Weights of a small GPT-style language model, trained from scratch on English Wikipedia.
Size: 6 heads of 32, MLP 768 GELU, vocabulary 2048, 5.02M parameters.
Training: a variant of SOAP for these matrices, 4557 steps.
Each number is 50 + 12 x the weight over its row's rms, rounded and kept within 0 to 99. Layers, rows and columns count from 0. The size before them is the row's rms in percent of the matrix's.

# layer 3 attention output (transposed), 192x192, rms 0.058, rows 108-148, columns 0-47
066:58 32 57 50 42 38 37 38 62 58 61 47 59 57 48 41 59 67 46 55 54 65 39 40 61 62 60 35 53 61 65 45 41 59 58 58 42 38 56 66 60 37 50 35 73 61 68 55
067:53 46 60 46 70 47 47 54 39 40 55 64 59 48 55 42 57 38 72 40 40 61 60 43 45 55 45 51 58 71 53 79 54 51 31 53 36 57 32 51 56 48 41 62 41 44 40 35
067:71 43 34 46 45 50 57 74 60 38 32 51 61 48 47 37 46 39 31 28 42 48 47 28 43 55 54 31 49 31 64 62 70 50 41 64 40 51 49 50 67 43 67 21 55 51 35 58
060:47 51 61 45 46 47 39 69 69 65 36 71 52 48 51 66 53 40 67 31 43 62 51 40 67 67 61 51 37 42 38 51 37 24 52 46 28 42 41 49 73 70 52 39 74 42 59 52
065:49 47 76 41 49 46 50 14 61 20 72 48 48 65 60 37 57 33 49 55 65 50 48 47 52 63 59 45 67 59 47 62 49 43 39 51 52 31 47 39 34 53 52 60 50 65 67 37
070:65 60 54 52 57 40 40 31 61 68 53 66 38 57 36 42 60 71 47 43 57 55 66 52 33 37 59 41 77 80 54 33 50 49 46 31 53 57 61 64 64 52 53 62 56 63 51 53
067:55 49 59 63 52 38 45 46 48 47 62 60 36 54 70 32 53 58 52 64 45 72 59 54 58 37 40 48 51 31 48 34 30 46 40 63 58 50 47 50 45 39 52 69 46 39 82 52
066:62 58 57 61 42 48 55 47 48 53 43 71 51 51 52 77 53 43 71 43 27 78 59 64 58 55 37 84 57 54 51 55 68 36 35 36 55 51 45 60 67 60 61 48 43 55 46 66
063:55 49 47 29 34 70 33 49 54 40 45 67 42 38 70 39 66 20 50 63 36 31 67 53 50 53 42 53 55 47 62 44 70 37 48 49 51 49 45 33 72 42 32 36 46 47 53 66
066:54 57 51 50 73 54 36 22 58 27 31 46 27 32 62 47 56 54 40 39 44 49 38 50 34 61 37 46 46 44 37 57 47 55 56 38 46 28 57 54 47 49 50 51 61 31 45 64
063:30 34 37 40 41 49 69 33 33 20 59 32 54 43 32 51 55 32 45 50 41 51 35 33 43 46 41 40 69 39 54 46 30 58 55 43 54 32 48 63 46 42 40 52 45 57 42 53
062:24 52 35 50 51 45 61 65 42 45 39 73 68 56 53 47 35 29 42 64 70 50 47 66 51 47 45 58 53 25 63 63 52 58 74 43 55 54 46 34 55 47 52 19 52 56 40 47
059:56 56 45 51 15 62 81 49 27 43 63 47 51 43 37 44 61 51 37 34 47 44 47 37 33 61 64 40 18 66 50 31 48 59 54 60 71 72 55 59 36 30 58 59 50 48 57 52
074:39 45 45 47 66 60 31 52 47 68 50 54 44 62 41 55 58 82 47 33 53 39 48 29 40 64 53 37 77 62 45 58 30 33 57 44 35 44 50 50 43 77 33 29 58 43 44 52
066:32 62 66 61 47 52 40 52 47 53 71 45 39 48 86 66 64 43 51 41 38 43 57 50 73 42 50 52 14 47 52 38 55 34 61 43 41 45 35 46 59 46 57 49 58 56 19 58
071:62 59 65 46 35 54 52 54 69 54 33 69 54 40 40 59 61 47 54 58 34 48 51 45 59 60 58 53 65 60 49 52 68 23 56 55 38 56 71 42 37 85 39 60 62 58 50 59
062:65 55 43 45 72 46 44 51 71 42 40 49 51 81 49 53 64 53 54 45 55 46 34 25 44 54 52 32 50 38 39 45 27 34 40 63 54 51 37 66 41 73 50 43 59 51 32 40
065:46 46 42 50 56 62 52 60 48 79 35 38 31 43 65 53 29 39 53 40 35 32 46 42 43 39 48 64 43 28 49 67 27 29 29 34 41 14 41 19 55 71 50 58 52 62 60 49
063:59 53 36 55 61 41 32 48 60 42 46 76 51 69 51 58 43 46 20 64 54 81 43 27 47 36 26 46 49 59 43 58 52 76 55 41 41 63 49 60 36 52 45 43 54 58 51 73
069:58 32 58 51 41 52 57 68 52 46 45 45 64 44 64 59 56 53 47 57 57 50 45 46 42 43 61 50 43 50 54 39 41 28 49 48 50 50 58 58 49 43 47 34 56 39 57 25
145:65 72 62 49 45 49 48 61 51 45 50 64 26 50 52 67 51 56 52 26 62 44 37 63 52 52 50 71 47 58 41 56 40 50 49 57 46 55 52 57 42 17 48 45 38 42 55 58
136:34 57 41 55 49 45 37 73 58 46 51 56 54 46 40 45 48 72 50 54 67 76 68 53 43 41 63 49 57 41 68 53 73 51 45 50 45 54 72 68 47 39 52 72 67 36 56 64
139:43 53 66 63 51 33 32 45 49 37 50 78 45 65 62 37 59 30 61 49 48 60 51 56 46 35 32 66 77 63 59 54 40 45 56 48 58 69 35 36 43 44 50 62 64 41 47 51
134:33 34 39 49 46 54 55 52 52 46 55 46 76 64 29 49 44 41 42 43 48 29 64 46 38 56 59 58 71 49 55 48 31 45 54 54 40 59 40 50 33 71 41 66 38 48 39 33
145:56 62 44 47 48 71 25 52 37 47 60 58 56 55 41 61 71 42 43 21 63 60 46 32 46 62 61 48 38 46 52 62 43 57 35 62 62 39 27 44 54 63 45 40 42 45 51 52
142:37 50 47 58 60 56 44 65 58 49 39 51 61 40 40 53 34 44 40 40 53 46 28 52 49 73 42 47 56 45 40 62 55 59 55 20 52 54 38 49 51 53 51 59 52 38 46 39
149:64 33 49 55 44 43 32 67 38 62 48 33 56 66 44 24 47 41 42 40 43 61 66 53 46 56 60 58 60 47 59 65 45 49 48 56 55 53 35 43 55 65 66 79 28 33 50 64
135:44 67 61 56 59 69 42 53 67 40 28 58 48 47 47 57 46 60 48 28 48 49 53 55 56 56 56 61 41 55 37 47 54 43 54 69 59 65 47 58 61 58 46 56 48 41 58 51
135:54 48 31 52 77 37 41 48 35 54 69 54 57 43 34 40 23 45 64 48 42 67 38 45 63 39 55 65 36 41 37 52 56 51 48 51 58 42 50 63 59 58 51 34 24 32 44 49
155:44 28 40 22 42 66 53 36 39 31 52 35 47 67 53 34 38 85 75 62 49 55 50 54 41 66 70 34 50 62 37 25 63 38 30 37 56 48 56 67 61 41 50 38 35 56 43 42
143:51 47 52 37 46 53 45 53 70 62 68 60 45 63 39 58 35 51 75 59 29 54 62 54 57 72 55 55 37 60 37 64 62 48 54 21 39 34 50 53 36 45 60 63 45 52 53 52
142:57 40 51 38 67 69 20 41 57 49 37 58 38 65 44 63 62 46 52 54 23 36 39 37 50 64 43 31 61 54 47 60 55 44 52 55 68 56 51 37 47 58 43 62 46 29 45 36
146:38 28 31 60 50 56 71 55 54 41 59 68 21 47 65 30 64 55 76 62 48 38 51 45 40 70 65 51 48 58 48 56 42 36 31 56 35 48 53 55 49 65 52 52 45 38 49 32
146:39 40 62 50 51 35 59 52 36 53 49 37 40 33 46 43 42 35 49 52 56 37 50 31 47 47 43 51 55 26 65 58 27 65 40 53 36 48 48 62 55 39 44 33 48 41 53 59
136:54 32 56 43 72 52 50 31 52 43 54 30 25 67 45 36 74 51 64 33 55 41 42 41 74 54 57 54 51 49 47 68 64 67 76 51 61 58 42 48 51 57 57 46 55 55 39 65
155:42 50 17 55 62 46 55 55 74 58 55 27 48 50 64 45 48 47 41 61 39 40 60 48 43 43 58 70 55 63 74 38 51 43 64 46 56 54 43 63 53 52 65 47 33 45 53 47
149:52 23 45 38 47 61 68 73 48 43 38 64 37 46 45 38 55 29 50 53 42 30 59 49 52 45 39 64 57 51 47 48 52 70 60 55 56 32 64 45 69 49 67 64 51 58 53 63
139:64 44 61 43 55 21 61 33 86 50 41 32 58 55 51 48 52 27 52 34 60 42 50 52 67 57 63 42 59 52 52 57 54 58 48 33 63 44 58 61 64 66 60 67 58 67 40 39
151:72 63 40 52 46 48 38 58 50 55 62 70 67 45 79 50 41 54 52 53 29 37 48 57 36 56 32 59 40 44 41 63 36 44 70 46 46 53 40 54 67 51 65 40 56 59 56 60
161:59 60 76 32 42 59 55 63 73 59 80 53 47 45 51 50 45 51 22 66 57 59 52 38 62 43 48 45 43 41 51 74 24 65 36 52 53 31 49 42 48 38 38 55 47 45 51 56
136:24 68 59 53 59 53 56 39 60 45 44 58 40 59 30 51 49 41 45 25 58 50 78 39 34 58 61 45 73 49 52 68 51 63 45 54 37 40 58 65 76 61 28 53 49 63 37 60
# layer 3 attention value, 192x192, rms 0.0471, rows 109-148, columns 0-47
081:51 58 45 76 38 23 41 50 41 56 50 50 53 63 48 59 46 40 40 46 68 32 51 42 57 45 62 41 54 30 48 31 46 42 75 45 46 57 60 56 49 35 53 60 54 62 40 68
075:47 39 67 64 49 41 52 36 45 53 67 59 58 36 45 57 58 81 49 48 36 55 61 52 57 32 49 43 53 55 41 47 43 89 46 30 45 54 52 34 46 57 36 68 43 52 70 35
073:58 36 43 67 40 61 33 32 38 43 81 31 38 55 55 59 31 47 45 64 48 38 58 35 33 49 31 40 43 48 56 56 64 42 52 53 58 58 57 57 26 53 38 42 37 49 50 41
078:47 44 37 53 49 50 56 64 54 78 32 29 41 49 37 66 49 58 63 59 36 51 37 64 55 55 48 39 43 41 43 51 64 50 50 62 53 45 40 56 51 55 34 46 36 36 29 55
081:31 68 47 59 70 42 40 45 32 30 55 52 54 56 73 42 31 55 49 56 30 34 32 43 77 60 34 55 54 49 56 64 58 38 70 51 30 49 63 55 45 30 63 35 43 39 37 68
075:46 55 43 39 58 64 58 44 61 55 49 54 67 52 56 51 46 50 63 53 53 34 15 33 54 53 61 61 35 63 61 47 55 58 49 47 43 51 39 47 45 61 37 36 47 45 26 62
078:53 51 61 41 50 79 51 53 46 53 48 29 52 44 69 36 22 54 53 47 69 33 43 35 50 39 48 35 41 51 39 47 34 51 54 59 36 52 55 51 47 50 54 65 51 43 49 41
073:57 44 56 70 64 34 57 58 58 48 46 50 63 35 47 60 34 66 29 42 52 68 49 51 47 33 46 47 36 48 45 57 30 50 41 51 44 44 43 64 24 50 60 41 62 55 40 40
075:41 42 52 48 24 29 60 67 52 84 57 57 55 54 28 71 39 40 74 39 56 67 61 60 63 30 45 41 74 44 72 35 44 50 22 39 46 62 43 47 53 51 58 51 50 66 63 30
084:40 59 59 57 57 55 36 54 58 64 35 65 46 50 69 43 75 65 33 41 63 48 49 73 64 55 56 44 29 65 61 69 68 52 45 46 50 58 69 21 30 51 55 47 66 53 33 41
072:69 45 49 38 70 42 11 50 55 58 58 26 43 47 50 45 50 55 40 31 39 42 48 37 33 56 62 36 56 83 59 38 54 33 43 31 36 46 55 72 42 42 45 63 53 36 42 44
077:48 44 53 53 81 46 25 53 71 60 44 51 57 59 52 62 36 47 64 61 54 56 46 42 67 61 46 56 63 26 47 54 54 68 35 40 39 35 52 44 48 41 54 50 67 55 31 54
081:37 62 48 65 54 29 48 42 50 70 56 44 54 47 62 57 38 33 50 55 29 80 37 59 37 43 34 46 55 31 63 75 50 65 47 72 50 54 73 50 57 53 52 60 31 66 55 61
074:52 38 54 32 79 66 46 51 38 54 34 38 46 50 14 35 53 42 49 43 53 57 73 51 32 49 21 50 64 36 43 76 28 53 37 63 47 61 50 27 63 50 42 62 50 69 87 38
076:56 45 64 64 68 71 35 48 52 48 72 27 56 49 57 49 47 35 64 53 58 46 55 55 23 28 32 51 60 54 42 42 45 47 59 50 60 32 56 51 55 52 70 31 49 60 61 46
075:24 57 50 54 34 38 51 40 36 55 86 34 49 42 46 39 50 63 57 63 42 72 51 55 66 40 48 54 48 50 55 52 62 64 73 28 44 43 48 50 65 44 37 47 49 45 59 68
080:47 58 64 36 38 35 42 16 47 34 51 58 60 46 50 46 40 32 48 58 53 47 56 36 35 57 37 36 57 52 38 40 54 66 57 72 50 82 59 64 47 56 58 49 41 55 47 48
077:46 31 53 63 51 52 60 52 59 66 61 33 49 29 34 42 55 55 64 35 61 32 50 71 43 55 63 61 64 45 56 37 64 34 50 55 63 52 57 48 61 40 51 59 26 44 49 37
081:43 68 65 41 44 40 61 36 35 48 55 59 60 52 41 15 66 57 49 45 54 59 53 56 68 48 24 54 48 43 44 63 47 50 43 38 49 46 43 39 46 55 77 58 69 49 24 61
125:41 37 58 44 71 44 42 64 40 47 47 43 65 32 46 43 43 53 51 47 56 53 63 45 50 37 46 35 68 71 46 38 43 50 54 41 58 29 51 44 58 48 66 51 73 74 56 43
120:64 56 23 48 33 59 68 24 38 72 35 53 58 42 77 68 63 45 49 43 32 49 42 43 32 54 70 29 51 52 43 51 33 62 59 63 58 32 42 55 38 50 45 52 74 61 44 36
121:61 48 65 70 37 51 57 58 60 56 59 62 37 46 46 60 48 62 53 37 67 55 38 13 60 49 51 37 48 37 59 42 65 44 51 42 55 40 41 60 52 50 54 33 59 42 26 65
119:69 48 52 33 81 62 44 38 54 57 42 50 45 35 65 56 34 64 80 61 70 80 41 48 62 44 36 62 37 68 57 47 58 68 56 36 57 51 55 40 46 44 52 61 67 33 53 52
132:44 33 34 59 47 50 59 50 68 34 55 71 54 52 49 53 45 33 63 56 61 53 53 49 45 58 50 71 56 41 54 52 35 51 49 84 53 65 71 30 62 30 53 53 46 60 65 36
131:60 39 46 29 63 48 90 37 59 51 51 36 46 53 66 45 69 47 62 37 42 73 52 48 59 37 37 45 50 15 49 37 53 41 54 70 55 51 39 60 40 48 35 47 46 63 71 47
132:66 67 50 62 42 54 66 45 46 32 57 49 52 47 63 65 59 39 52 43 58 40 40 49 65 41 59 68 44 46 44 47 69 51 38 36 36 39 62 62 44 49 56 33 50 44 47 37
122:43 53 50 41 56 41 40 66 31 49 68 45 29 69 59 56 50 23 53 52 53 68 40 52 68 36 28 25 46 62 42 47 46 46 42 76 54 37 66 71 40 49 53 49 53 54 46 31
122:18 49 55 27 41 47 53 66 56 19 31 63 33 58 60 59 51 40 31 55 51 60 49 49 36 55 50 45 57 61 40 79 37 58 57 55 48 44 17 56 26 58 71 58 61 55 72 63
130:33 59 62 75 57 23 53 49 44 62 35 53 54 08 62 52 59 49 49 55 36 40 40 48 52 68 54 63 51 50 67 56 60 65 54 48 57 57 57 51 36 40 58 79 27 43 48 50
129:46 50 70 55 18 39 40 32 53 48 43 50 42 35 60 37 65 37 39 53 54 55 45 71 48 48 60 42 75 53 71 45 37 71 46 33 53 53 63 51 71 72 53 53 63 61 64 53
131:37 45 54 58 52 58 57 26 36 65 46 74 58 55 50 59 42 60 34 60 55 70 71 66 61 30 43 61 68 43 63 60 52 40 54 40 50 48 51 33 57 57 54 35 43 76 82 46
125:62 60 73 48 59 59 42 68 52 46 25 25 74 32 61 42 37 47 41 32 69 45 48 46 53 37 28 40 54 59 50 42 50 39 30 41 65 51 47 63 39 38 69 41 56 40 33 59
130:50 52 45 39 48 87 60 59 38 69 72 55 64 52 43 44 62 51 60 31 46 63 54 82 51 50 45 60 74 43 48 52 69 40 41 42 51 62 41 46 71 41 54 54 58 50 48 48
118:80 62 51 48 39 35 60 64 63 37 45 66 56 60 56 47 39 40 57 35 49 55 55 42 54 33 41 48 47 45 30 46 60 42 39 60 43 42 69 60 38 44 51 51 28 64 57 59
121:58 32 54 63 24 64 40 62 48 55 56 49 44 55 26 49 59 38 53 42 64 64 51 67 45 52 49 43 36 41 58 37 51 38 56 61 36 43 37 44 46 60 29 33 45 54 50 54
131:46 60 63 49 54 43 39 55 69 62 67 64 64 47 50 73 45 67 45 60 43 88 58 48 45 62 70 47 42 44 43 43 45 52 34 48 28 59 55 65 61 55 43 40 42 56 49 60
136:40 49 34 55 61 63 62 59 40 49 35 64 53 35 37 47 58 47 59 67 48 51 38 35 48 48 58 26 47 37 46 51 38 39 61 63 33 48 39 37 55 61 57 30 33 55 48 65
127:42 50 63 58 55 74 54 42 40 51 50 61 45 47 27 46 41 43 62 52 78 41 41 51 62 56 49 32 83 48 69 36 56 57 18 46 64 29 65 53 40 66 30 47 54 36 54 36
129:42 45 39 57 55 49 37 39 57 57 18 28 52 55 47 53 62 39 53 55 84 49 47 61 55 64 32 42 68 61 64 51 50 47 58 45 20 55 48 71 68 54 64 70 60 58 80 47
126:57 25 49 45 33 49 62 36 47 47 11 33 48 35 44 66 59 61 75 56 48 55 44 60 49 41 53 67 21 68 29 59 48 43 55 49 50 77 39 33 53 50 57 51 65 67 31 24
# layer 3 attention query, 192x192, rms 0.0472, rows 128-159, columns 0-47
132:21 33 55 55 54 51 55 63 53 64 43 36 37 51 58 39 32 42 49 64 54 63 55 41 44 49 43 45 54 37 51 58 53 59 50 57 61 45 38 51 59 73 43 44 39 48 53 56
136:62 37 42 25 45 50 52 59 43 56 53 49 59 69 54 27 31 52 44 40 64 50 59 29 47 59 62 18 35 44 75 67 44 47 74 47 51 63 67 56 61 51 56 50 50 47 43 67
146:57 36 63 40 64 52 68 68 47 38 39 58 55 54 52 51 60 40 60 59 42 55 59 46 45 55 75 51 60 61 57 38 43 40 49 40 67 53 52 50 49 39 46 68 54 63 45 47
128:49 37 34 36 57 57 71 58 45 39 38 57 53 61 76 66 39 45 36 67 36 31 70 54 51 42 56 44 64 46 39 54 34 43 50 41 41 65 51 36 40 33 56 42 43 54 50 68
125:24 53 50 29 21 53 49 54 62 53 72 64 47 47 52 35 17 45 31 83 49 45 62 68 56 42 35 45 47 39 57 46 63 62 43 41 62 49 59 38 48 48 34 44 51 37 41 29
122:48 54 57 66 40 55 54 48 30 49 43 53 37 57 37 69 55 49 30 35 46 42 58 46 50 46 52 40 61 54 45 51 59 54 30 36 30 50 56 65 67 79 52 29 60 38 52 64
126:47 70 34 55 48 53 31 55 61 45 39 36 40 46 42 43 46 27 59 57 45 66 48 62 59 50 47 47 60 43 58 40 79 40 49 60 61 53 55 52 43 48 63 40 47 39 54 41
137:74 36 52 70 76 47 47 47 61 40 48 37 32 42 46 65 37 65 50 41 56 70 48 38 46 55 61 41 58 54 58 43 37 60 68 29 53 47 45 61 52 47 51 67 39 40 46 46
126:54 43 50 60 47 52 66 43 58 29 31 33 57 53 47 47 43 19 65 44 31 57 59 25 44 47 56 67 61 65 68 63 69 46 67 45 45 43 47 37 62 42 57 59 48 40 56 51
131:41 38 53 65 42 40 48 69 39 48 17 67 61 38 37 46 47 32 36 56 47 54 36 32 50 51 52 50 49 34 51 45 54 69 53 51 60 50 44 52 41 33 68 58 46 56 40 51
129:22 51 36 55 62 44 45 30 42 36 68 48 44 56 54 31 51 48 56 44 60 52 42 64 44 56 46 28 34 74 61 69 46 80 57 58 66 50 53 33 49 39 66 62 60 44 63 31
134:51 52 65 32 48 55 50 45 59 17 57 73 43 54 59 73 79 37 56 60 49 35 62 55 67 39 62 58 57 64 52 47 55 46 36 60 46 73 38 53 53 55 25 51 55 42 66 47
132:47 72 60 62 67 26 64 50 46 63 25 45 68 41 52 32 51 25 42 41 47 70 62 23 45 43 64 59 56 39 66 43 61 59 45 58 33 52 43 49 76 29 46 40 46 47 28 25
143:46 60 31 50 47 43 40 60 32 63 67 37 60 25 47 75 51 44 47 36 45 56 53 46 67 57 44 40 37 51 57 60 35 41 59 55 55 47 43 48 35 62 35 40 53 66 59 83
133:57 26 35 51 60 37 37 62 57 66 40 48 63 45 69 60 45 74 46 61 50 65 40 73 58 61 68 66 35 69 47 52 53 44 53 58 38 47 56 75 52 74 26 43 45 56 59 64
137:64 62 79 61 41 40 40 63 36 70 42 44 27 48 55 59 71 43 51 37 48 65 64 21 35 53 43 45 40 55 62 50 44 49 50 64 47 38 30 59 55 46 45 57 56 60 59 60
135:62 52 36 48 62 29 41 34 63 39 58 68 46 64 41 47 43 56 42 57 45 48 43 37 43 39 64 37 67 61 55 48 41 40 52 45 16 56 36 45 50 58 40 54 60 53 61 37
117:52 50 40 41 58 60 58 59 56 54 58 51 47 44 50 44 46 49 45 34 47 31 45 44 61 40 52 44 56 64 55 70 47 41 44 51 52 58 52 55 65 71 38 21 60 59 40 49
130:65 71 63 34 65 36 47 20 52 46 47 29 35 42 49 65 42 38 58 49 26 43 59 34 62 50 71 32 75 62 66 34 41 59 35 42 28 58 35 60 59 38 53 45 47 49 54 70
156:46 60 58 56 57 28 52 36 61 75 61 62 34 64 64 40 47 72 58 54 42 48 54 56 46 42 45 47 78 61 36 51 20 39 61 34 36 58 31 48 52 52 56 37 60 50 48 54
139:45 62 39 58 64 60 28 57 37 51 40 47 34 51 50 40 51 97 50 60 73 76 36 76 59 53 53 45 53 40 48 32 38 61 30 46 54 71 54 58 55 42 52 53 47 61 48 81
142:35 64 42 63 57 47 46 61 30 70 31 63 43 48 31 52 42 39 44 36 60 28 37 42 55 65 58 73 62 35 39 61 58 51 61 52 31 31 37 42 55 69 50 69 27 56 52 36
144:59 39 41 45 61 55 47 47 31 56 39 69 39 47 81 60 56 32 56 40 36 54 60 47 50 53 32 49 43 33 51 51 69 55 46 71 40 68 45 31 64 48 64 59 45 39 62 51
130:52 39 42 55 47 54 41 35 60 58 47 40 50 63 51 45 35 61 65 66 13 45 57 45 25 44 51 44 52 65 39 56 59 63 68 42 57 58 44 45 54 69 60 22 51 57 51 42
132:47 44 61 59 48 53 45 47 46 57 51 41 61 75 36 59 41 74 70 33 62 55 27 75 57 59 43 40 48 80 29 57 45 34 56 42 32 60 54 48 41 69 47 72 40 48 45 50
147:47 37 27 44 56 41 60 51 76 80 51 47 41 69 35 67 32 35 65 51 53 43 50 49 57 61 38 44 59 68 45 52 54 58 53 34 65 43 30 44 46 43 60 45 71 33 64 44
147:47 41 46 38 43 52 47 56 42 55 44 57 69 39 49 37 31 51 43 43 67 57 68 51 52 51 48 44 72 55 73 43 38 59 67 64 46 41 69 42 47 50 36 47 33 39 59 47
138:45 37 38 47 34 71 59 61 39 55 34 60 40 45 61 36 47 46 59 56 54 57 56 54 40 66 53 49 52 61 55 43 44 54 63 51 61 54 35 36 67 31 49 48 33 47 70 38
142:49 51 33 37 63 39 36 34 60 66 47 44 48 40 54 55 37 53 74 43 58 51 58 49 52 49 48 62 49 50 45 51 50 46 31 63 59 53 39 58 46 32 34 54 33 44 56 41
116:51 45 50 54 40 57 62 64 58 47 47 44 42 48 71 60 38 68 47 54 53 47 45 73 36 31 14 61 57 37 44 70 27 64 36 51 31 56 56 43 40 59 50 64 29 45 51 53
138:19 26 29 62 57 55 36 32 48 56 50 57 30 60 41 48 59 60 76 43 60 45 36 41 41 68 42 32 60 46 33 49 24 43 59 49 53 32 51 56 42 72 51 68 48 56 47 65
138:45 39 66 47 35 44 64 35 49 69 79 48 61 47 44 45 62 59 29 55 47 45 61 53 53 36 35 55 53 45 35 48 50 66 61 47 70 71 51 49 35 58 40 38 60 75 46 55
# layer 3 attention key, 192x192, rms 0.0469, rows 128-159, columns 0-47
116:28 41 13 47 68 71 61 48 51 36 42 37 71 32 43 46 33 39 39 51 39 50 65 39 57 52 49 45 36 29 63 60 53 68 45 45 53 47 39 55 50 49 53 47 52 30 49 29
108:45 38 37 52 64 60 47 31 30 66 39 72 32 61 61 56 32 57 55 34 56 51 56 36 26 52 51 57 30 58 45 61 27 60 57 36 43 58 59 59 81 42 53 45 42 53 37 47
121:41 41 58 49 34 32 56 60 51 32 49 43 42 46 60 30 53 25 34 69 41 55 49 40 42 50 69 59 64 54 79 40 47 55 68 52 48 48 55 61 57 27 49 51 29 49 59 59
110:51 43 51 40 39 60 56 57 79 61 62 57 63 39 49 67 45 41 42 56 35 36 54 41 42 48 54 49 59 56 69 34 35 32 61 46 31 59 57 71 38 55 34 51 39 43 48 48
112:43 43 58 57 49 48 67 45 67 59 53 51 68 64 58 33 30 51 49 74 45 52 48 66 66 49 58 38 49 52 66 46 33 47 50 46 48 55 33 54 49 52 49 42 57 41 58 41
105:65 46 58 53 50 46 56 56 59 52 46 37 45 79 38 44 59 52 59 45 66 64 57 41 35 23 52 41 58 67 66 58 59 41 59 50 31 58 52 64 62 74 44 68 56 45 54 56
111:13 71 38 59 41 60 41 45 33 46 23 48 65 59 36 56 38 70 58 81 25 80 52 54 30 41 58 57 62 41 53 37 50 39 64 61 50 38 59 52 65 46 38 58 75 32 51 52
115:55 44 53 51 64 31 56 49 56 36 27 34 42 41 54 58 57 52 45 52 70 56 57 44 38 43 39 49 61 44 22 35 45 60 40 21 47 55 40 51 59 48 55 53 34 53 57 40
105:64 47 41 59 71 54 53 55 44 54 60 36 66 65 48 51 69 71 54 53 51 55 54 34 58 45 47 39 42 55 42 34 45 59 60 65 54 55 31 49 66 65 58 44 43 44 62 47
112:65 52 58 58 51 45 31 60 54 58 42 45 47 50 47 50 47 42 49 54 62 27 47 38 42 49 54 34 54 32 50 57 50 52 43 54 44 47 63 32 46 61 41 48 48 52 53 56
113:47 38 56 64 61 65 53 37 67 40 61 65 32 53 52 53 54 60 69 51 62 48 53 47 52 50 25 42 60 49 28 47 14 55 59 54 59 57 49 63 49 58 25 40 67 45 51 47
113:47 60 68 46 53 38 61 48 62 33 28 87 46 48 45 60 61 31 56 45 52 40 66 70 50 52 58 23 59 77 60 39 67 43 48 72 51 69 75 51 36 45 30 40 60 43 42 36
116:34 77 40 42 57 43 35 54 53 58 37 64 39 44 22 56 29 39 40 42 76 54 40 29 51 50 35 46 41 54 74 57 58 52 74 41 40 48 45 67 46 67 70 62 59 48 47 36
118:43 44 61 48 63 53 35 58 32 43 59 51 67 61 52 49 51 39 43 50 53 44 36 52 63 45 46 41 53 25 53 47 45 36 74 35 45 27 38 49 61 34 31 31 64 43 50 58
115:55 55 55 53 51 59 50 49 41 57 35 23 68 59 66 19 62 62 48 51 41 18 35 51 50 50 58 63 40 50 42 49 50 52 65 71 36 61 50 76 56 69 37 40 59 63 52 31
116:41 44 64 62 48 67 47 43 35 59 59 59 51 64 54 61 56 38 51 54 66 59 63 33 49 58 48 58 53 45 59 44 55 71 17 62 42 57 39 40 72 40 23 56 73 72 57 70
113:40 45 64 59 57 32 40 39 56 63 72 65 36 46 61 48 51 50 45 49 51 34 43 44 64 41 45 54 60 67 50 55 29 57 42 32 34 53 39 55 50 66 64 31 38 28 42 72
103:51 58 45 50 47 47 52 50 52 55 60 48 65 52 50 50 54 50 54 59 52 18 48 44 42 41 40 47 48 70 47 66 49 61 63 49 27 53 29 77 66 57 47 37 45 48 69 70
111:72 57 55 38 66 44 44 28 62 61 39 37 29 52 55 54 39 52 53 53 49 54 62 35 56 49 48 34 48 51 74 44 40 48 55 63 51 42 45 44 47 48 50 29 53 68 52 50
113:40 59 48 56 57 34 42 52 39 44 50 70 49 39 63 50 60 40 51 48 53 51 67 36 49 46 45 63 46 47 44 24 57 25 46 69 40 63 06 31 58 58 29 52 42 66 32 52
114:43 59 29 52 35 61 30 49 48 50 45 34 39 64 55 69 40 64 59 50 56 68 53 66 49 42 58 44 56 39 57 58 50 48 54 49 62 70 61 41 49 37 45 39 64 58 63 69
112:53 42 39 71 48 48 65 59 57 44 19 45 58 37 40 59 42 24 48 16 36 47 35 38 62 55 54 73 55 55 45 46 78 59 52 57 33 36 50 46 57 81 47 60 53 55 29 32
112:66 32 63 59 53 66 52 48 37 35 57 77 55 58 59 50 27 24 52 46 40 46 77 46 61 32 41 50 34 42 46 56 74 55 58 60 55 59 44 54 77 63 72 34 46 46 55 46
111:45 60 52 47 65 64 37 46 64 39 54 43 33 55 45 41 36 51 62 45 23 67 30 56 51 71 36 55 44 50 44 43 50 24 57 48 58 40 50 62 50 56 72 37 56 42 53 43
110:50 48 54 43 38 58 58 54 50 35 41 70 21 48 35 58 57 56 55 48 39 37 31 55 74 55 48 62 31 50 32 45 54 34 55 50 52 50 47 49 42 62 50 45 33 81 36 51
115:38 47 44 56 47 53 60 42 61 56 49 47 45 66 34 59 40 37 54 52 52 48 32 44 48 57 47 37 46 68 46 31 51 68 37 39 61 58 42 45 50 52 69 53 54 46 58 59
116:59 47 38 45 61 44 35 48 46 65 42 58 49 54 48 44 42 78 42 63 59 56 51 48 42 44 43 44 62 63 41 30 34 49 56 74 37 38 56 60 36 58 27 69 31 35 60 65
114:46 41 31 53 61 63 57 73 46 49 52 67 38 60 67 25 43 61 62 42 62 67 45 58 42 56 59 45 50 53 48 39 48 45 46 57 61 42 42 42 74 50 52 51 40 59 51 52
115:51 72 54 31 48 47 47 50 37 74 39 35 48 44 64 43 55 47 55 58 53 50 45 44 57 41 50 54 54 60 35 47 50 47 49 55 66 51 39 46 73 47 39 50 28 47 54 47
105:35 40 50 62 61 52 42 60 36 54 72 46 50 45 45 50 43 48 50 49 37 66 55 64 46 48 37 73 51 34 57 45 45 20 50 50 41 46 33 62 49 47 60 70 50 36 63 75
110:61 50 57 48 67 56 60 46 35 44 58 43 32 58 37 54 50 30 57 52 47 36 68 51 41 54 50 52 35 39 54 66 58 38 42 48 66 42 58 47 51 62 63 63 46 45 51 59
114:40 41 72 37 41 44 39 65 49 47 43 51 69 47 39 67 45 40 56 45 33 43 37 44 50 65 37 46 56 63 33 66 54 54 53 63 54 58 53 60 54 72 60 67 60 52 43 35